From a checkpoint of a small transformer trained on Wikipedia: MLP 704 SwiGLU.
Each number is 200 + 20 x the weight over its row's rms, rounded and kept within 0 to 999. Layers, rows and columns count from 0. The size before them is the row's rms in percent of the matrix's.

# layer 11 attention output (transposed), 256x256, rms 0.0783, rows 48-57,111-121,175-184,239-248, columns 0-63
126,190,185,195,179,204,188,224,173,165,215,210,206,215,197,214,198,194,198,212,208,235,190,164,197,215,229,221,219,189,214,248,224,190,194,162,227,204,213,223,212,212,178,184,219,201,196,196,212,198,200,207,173,211,241,199,206,185,203,215,177,221,184,204,198
107,210,242,190,188,197,241,207,179,189,224,197,209,185,185,219,229,218,175,178,219,189,177,234,202,192,159,215,196,185,208,220,218,169,236,201,165,179,201,173,160,218,180,187,230,193,207,208,208,181,180,198,182,202,203,214,160,185,202,214,176,215,180,192,230
124,186,224,202,214,186,216,217,229,199,207,196,186,199,202,208,235,225,225,227,189,238,198,262,218,224,183,185,204,202,238,199,238,211,172,190,201,203,202,211,204,213,219,201,219,200,202,199,175,216,211,218,192,181,198,218,194,185,195,210,211,186,186,178,188
125,178,153,168,207,225,164,203,212,226,213,206,202,204,198,216,208,227,173,210,197,155,240,207,188,190,159,197,221,192,206,180,181,226,176,193,197,188,194,236,180,202,217,197,216,206,214,198,213,174,209,182,172,169,236,173,196,184,197,187,234,234,186,157,213
109,226,186,188,206,190,208,193,221,157,196,201,200,222,205,201,173,243,199,188,204,211,191,164,216,200,224,205,177,233,194,190,164,163,216,190,169,226,225,185,181,188,198,169,219,197,231,215,199,179,213,244,213,218,201,202,156,211,203,217,174,207,215,213,171
130,198,206,240,205,203,187,215,199,226,198,211,190,230,187,208,179,217,194,166,238,188,224,163,179,200,218,187,262,210,208,214,192,207,212,180,204,199,205,188,195,229,218,165,198,193,210,169,220,219,196,185,192,203,247,191,167,189,196,203,200,201,190,199,213
110,206,220,205,210,226,196,185,213,235,178,235,216,178,193,205,210,200,217,205,194,182,168,228,191,188,220,194,165,185,203,206,203,211,187,190,236,180,221,198,186,203,201,210,186,171,208,190,173,191,208,214,198,234,155,192,215,226,217,201,196,177,215,189,230
113,215,198,205,230,203,210,187,180,206,185,190,227,175,202,191,207,187,212,245,145,195,186,203,182,216,222,212,191,191,196,207,216,160,188,220,202,179,178,245,196,229,218,230,205,152,209,194,213,181,202,197,236,189,226,192,222,196,211,195,216,203,184,244,192
110,206,189,174,218,201,212,212,186,179,177,202,180,178,181,206,152,197,206,231,204,215,234,167,222,210,214,181,199,219,184,198,194,180,183,190,198,203,183,187,186,207,214,189,203,197,193,199,263,213,206,202,232,192,205,187,208,211,201,218,222,215,197,195,187
113,188,220,222,194,207,234,192,203,217,226,225,161,178,223,186,210,180,233,191,209,174,183,239,198,215,215,207,196,203,220,198,197,216,194,226,230,189,174,182,187,204,226,231,181,206,212,197,224,190,215,203,210,184,184,151,203,176,225,167,197,187,226,190,183
099,208,225,225,165,182,159,193,206,201,186,151,194,218,188,198,191,218,195,185,213,170,217,207,206,208,182,212,195,225,199,178,200,207,203,193,212,157,209,198,220,208,164,185,217,206,222,203,206,216,176,224,187,181,191,203,203,203,190,222,199,189,193,201,201
095,186,171,162,191,174,242,184,229,227,190,198,183,178,196,233,196,183,182,226,190,172,181,182,209,185,180,224,225,184,174,203,194,227,188,180,202,198,199,207,144,183,196,182,203,169,188,193,191,226,239,211,232,208,199,216,141,223,213,214,203,195,210,199,197
093,200,206,257,222,188,223,183,189,174,167,228,203,175,189,168,173,197,200,215,203,213,227,186,210,192,206,221,181,199,204,230,193,210,190,221,208,184,196,212,227,209,194,213,211,174,179,193,222,208,174,215,196,208,198,234,224,177,224,168,216,212,196,240,203
101,179,231,213,208,178,187,201,192,190,181,217,205,234,163,194,206,179,195,184,200,202,201,219,200,191,200,198,184,225,198,181,238,204,240,201,170,208,184,215,235,204,217,181,177,205,212,227,200,191,207,204,202,203,167,199,210,203,173,198,207,193,170,226,186
094,207,229,231,220,194,212,195,200,210,184,180,187,227,200,134,186,181,219,211,216,202,200,191,191,146,193,214,210,218,164,149,224,196,216,188,168,211,194,205,224,195,194,193,194,209,172,174,219,184,152,184,211,234,164,177,230,205,215,203,187,208,206,199,172
090,253,202,194,218,228,199,195,175,214,203,211,210,203,199,179,187,186,231,166,185,182,236,216,192,195,180,187,202,178,168,183,212,184,189,195,183,215,132,219,212,231,202,227,188,234,187,207,172,170,191,190,203,201,231,216,210,169,177,187,198,226,206,201,221
095,226,207,135,212,182,208,194,196,204,213,230,180,217,185,181,255,197,209,219,172,202,167,219,223,196,216,204,218,204,215,199,174,190,194,234,201,175,196,236,223,208,215,222,214,149,183,205,190,186,203,218,204,202,165,204,218,227,200,198,187,223,211,178,207
094,204,229,231,196,198,135,182,234,187,206,186,187,217,222,196,186,174,196,204,205,186,190,206,227,219,188,238,225,234,217,173,221,208,171,185,200,166,171,188,209,195,208,173,185,191,215,195,193,199,217,211,211,189,198,190,221,206,217,215,170,198,168,201,196
084,187,191,194,204,210,208,205,226,217,194,195,196,211,164,180,167,188,211,211,179,233,211,171,183,208,193,193,184,223,192,213,189,188,214,220,182,196,205,201,172,185,210,176,212,212,196,214,227,206,199,206,199,200,187,193,213,188,212,185,208,226,198,166,232
093,219,231,189,203,224,219,202,164,231,208,203,217,206,197,176,216,217,194,198,196,198,216,198,223,201,207,212,192,182,189,187,218,206,213,196,208,227,189,204,198,223,205,224,213,169,229,193,211,181,167,152,167,196,204,157,177,215,161,182,189,203,182,209,231
097,201,194,205,213,175,210,182,212,192,192,209,215,228,204,186,223,207,224,208,186,191,193,230,226,171,213,218,238,195,195,199,196,164,205,142,206,231,214,201,215,200,203,172,203,190,197,192,189,201,227,225,146,175,199,162,165,194,218,190,182,202,206,195,202
085,233,174,214,183,197,173,195,180,185,206,213,190,218,184,195,175,237,196,160,231,223,170,208,206,213,206,192,205,189,217,181,188,228,194,229,195,204,162,236,201,196,202,169,231,203,202,233,230,178,224,173,217,211,212,216,200,181,159,224,207,202,228,203,186
087,212,199,206,200,170,229,228,188,221,205,183,222,172,197,214,184,199,220,214,200,215,175,207,174,181,197,210,179,208,192,162,231,223,223,208,194,165,249,158,167,204,220,175,186,187,238,210,190,215,200,214,214,189,196,226,229,204,223,174,210,167,215,217,203
097,200,190,217,197,228,209,186,202,207,179,196,216,225,224,195,206,171,196,209,202,252,225,189,165,190,213,183,214,237,189,190,188,165,202,173,209,195,194,168,178,196,239,180,191,215,208,177,224,209,218,204,212,216,216,177,207,203,175,185,241,199,215,213,202
101,190,197,223,192,202,193,173,166,213,140,196,207,198,200,163,199,194,171,216,181,198,172,178,174,183,218,215,184,220,197,190,191,228,219,166,228,195,205,231,239,202,214,205,175,183,181,225,200,189,205,179,176,187,175,214,222,220,230,186,185,204,162,189,186
104,176,163,210,150,183,203,175,213,174,226,159,179,169,200,182,222,192,235,177,190,168,207,214,202,204,146,225,207,213,224,183,168,189,218,230,201,188,229,174,225,191,182,208,183,208,183,222,206,208,234,184,185,208,192,219,182,221,188,216,194,234,212,193,200
092,222,198,194,194,215,201,180,189,223,184,214,215,190,197,225,187,174,192,196,210,230,173,210,183,158,203,209,206,234,205,224,193,224,198,166,202,199,216,205,200,196,195,193,192,205,181,195,214,208,223,205,189,202,176,179,213,221,215,176,169,193,206,208,179
101,209,201,185,197,222,194,216,232,201,214,205,202,208,226,227,223,184,180,169,187,199,194,205,190,200,156,206,178,201,215,213,203,192,179,168,213,212,212,202,161,202,192,227,192,185,230,223,204,209,163,155,192,191,225,198,199,195,172,172,207,189,178,208,223
091,215,214,188,227,168,172,191,201,231,219,219,198,193,192,174,187,179,189,218,204,181,193,197,202,191,223,218,204,194,206,169,231,226,191,176,169,188,196,186,200,203,220,178,216,172,217,218,242,213,152,241,248,158,161,187,194,234,227,205,203,188,200,174,188
098,245,223,190,228,198,240,180,188,199,221,208,187,170,194,154,235,201,201,234,201,210,189,204,221,175,208,222,178,172,200,228,156,213,183,206,236,176,197,203,234,187,202,211,197,229,203,249,209,208,192,169,177,209,175,195,172,205,188,192,218,209,193,129,189
091,191,185,193,179,196,202,217,199,210,213,203,199,220,197,203,210,185,217,176,214,210,211,198,187,192,177,217,199,201,209,170,245,213,183,198,186,197,199,192,215,239,231,229,201,205,195,240,172,177,197,200,186,203,232,208,205,165,192,210,189,181,194,190,190
097,175,197,186,206,172,224,174,202,187,159,207,199,203,168,196,190,178,202,218,224,200,167,201,190,210,213,217,163,210,215,227,210,205,164,200,190,237,196,196,202,202,191,212,219,192,164,213,221,183,208,196,216,205,201,191,160,202,227,200,231,170,174,213,200
094,221,170,227,207,212,216,202,184,248,209,236,215,159,190,192,208,178,217,177,166,209,223,202,222,197,173,200,203,165,216,222,199,207,186,202,168,178,203,187,196,214,217,184,159,216,189,218,219,173,235,186,209,206,200,215,178,224,181,211,177,214,187,199,186
093,188,208,170,221,183,194,222,197,207,203,220,206,189,193,216,192,208,202,194,216,197,214,225,232,194,195,222,168,213,199,197,226,194,153,223,193,189,214,208,190,180,174,212,210,191,189,186,191,219,198,206,192,173,217,212,198,218,213,184,209,185,220,175,212
093,218,194,209,187,222,201,240,212,214,196,191,203,218,188,170,187,250,189,197,204,193,201,158,219,220,195,197,220,195,180,201,189,174,181,209,181,212,240,165,249,174,170,178,204,194,189,166,203,229,146,187,200,223,148,189,198,197,192,181,206,204,222,204,213
088,176,204,179,188,213,163,209,226,227,203,187,215,197,226,211,214,182,207,177,204,225,214,170,197,208,222,156,188,173,170,214,202,187,219,223,217,183,202,181,202,219,193,229,173,224,235,237,191,244,167,202,243,217,191,189,217,206,199,190,194,186,205,236,208
093,207,186,191,193,210,204,186,219,180,203,189,192,195,229,238,189,157,197,206,209,190,206,210,210,207,190,208,226,182,193,199,172,219,223,183,203,189,198,199,223,198,207,211,203,216,207,195,193,197,220,198,181,200,247,201,190,213,182,215,206,163,171,191,241
096,202,205,193,186,185,201,205,187,174,192,197,186,192,199,223,200,200,190,228,170,177,198,211,227,247,182,179,163,172,201,217,209,199,222,197,226,218,186,176,205,177,204,221,167,211,214,226,170,186,242,193,171,194,197,227,200,201,217,191,215,199,201,222,184
100,239,176,192,153,215,228,214,201,165,219,225,215,183,214,212,205,213,212,149,207,258,210,175,200,208,216,180,192,181,197,206,208,194,173,231,194,199,178,180,185,195,172,213,203,187,175,178,222,197,235,173,188,179,217,192,200,168,232,174,219,176,194,211,212
094,207,204,216,173,201,144,185,184,213,180,178,205,191,205,225,188,181,184,192,224,200,210,201,217,181,221,201,216,200,182,204,214,210,200,208,219,223,218,175,222,211,174,177,198,235,227,204,195,166,198,257,150,217,221,238,192,224,198,209,185,187,204,203,198
088,180,215,209,220,217,222,188,208,200,202,186,171,207,243,229,200,195,193,210,198,202,206,212,165,217,198,189,238,190,184,187,239,194,219,227,181,154,246,203,207,216,191,192,181,171,216,220,202,193,205,223,172,233,201,230,234,226,196,219,187,207,194,187,181
# layer 11 attention value, 64x256, rms 0.16, rows 48-57, columns 0-63
104,188,216,207,211,172,180,199,195,183,189,230,183,187,199,183,196,191,219,193,162,201,173,194,165,187,217,197,206,182,196,210,209,191,199,209,203,219,192,194,204,201,188,221,196,188,190,204,168,208,186,231,209,229,163,238,232,183,173,213,213,141,198,191,226
098,196,206,185,179,194,170,195,193,183,174,219,201,167,226,259,198,214,208,202,197,204,188,210,217,194,181,173,193,199,220,214,194,216,181,201,193,207,190,226,198,185,192,193,219,228,179,200,201,250,195,215,226,216,231,197,228,214,207,203,230,179,219,210,194
104,203,150,215,200,205,190,180,151,225,200,192,229,209,198,171,199,159,176,174,210,197,207,168,166,193,191,226,181,206,213,236,188,230,196,237,230,204,236,198,219,162,213,180,219,219,225,218,222,216,202,178,155,228,204,211,248,234,183,206,206,186,213,234,185
107,224,175,200,217,210,200,191,197,209,192,143,198,189,208,209,174,193,177,171,246,194,176,219,197,221,179,218,225,188,201,177,196,182,213,201,179,212,203,189,243,221,194,175,196,192,209,183,160,211,191,212,197,232,197,204,236,213,201,215,181,213,196,176,181
093,192,209,226,151,212,191,205,186,189,194,249,219,187,179,217,200,233,198,175,189,215,163,214,183,185,188,219,193,215,187,206,204,224,237,214,246,210,217,203,184,219,199,222,176,204,196,180,215,239,212,177,189,178,150,244,199,225,215,191,150,181,169,212,218
109,185,165,185,236,220,191,178,189,181,183,189,213,187,183,176,225,229,208,217,203,212,150,220,207,199,155,217,195,218,188,207,238,202,164,199,178,191,208,193,189,209,187,206,200,195,196,176,223,201,186,230,214,199,230,191,215,210,182,199,226,164,233,172,207
100,193,197,234,195,189,197,221,186,202,225,191,200,195,223,217,205,161,204,210,210,190,202,167,190,205,220,172,213,223,224,168,196,203,209,239,186,205,222,212,215,208,212,176,219,181,227,217,232,189,188,188,205,199,203,201,182,179,197,222,196,215,198,209,177
096,174,204,207,196,190,185,231,192,193,205,225,182,217,173,206,206,183,187,206,179,188,225,193,184,206,190,197,214,184,195,205,188,205,178,199,198,222,194,193,209,185,182,210,206,206,217,210,190,232,179,193,158,190,152,212,205,206,184,225,187,180,228,231,214
094,210,171,211,183,211,188,210,204,188,192,202,217,194,189,165,228,205,221,193,188,199,191,207,167,197,187,239,192,191,207,207,190,197,208,193,196,219,209,209,196,192,181,254,228,165,186,216,169,196,163,197,206,207,207,221,214,222,182,177,219,197,191,165,175
103,187,153,219,222,202,200,196,194,196,193,198,195,233,177,188,197,220,215,212,227,194,238,214,225,199,189,197,181,208,220,197,238,218,187,162,164,230,215,205,194,223,188,236,180,194,199,218,202,213,179,195,209,172,217,171,195,203,197,187,207,235,210,218,183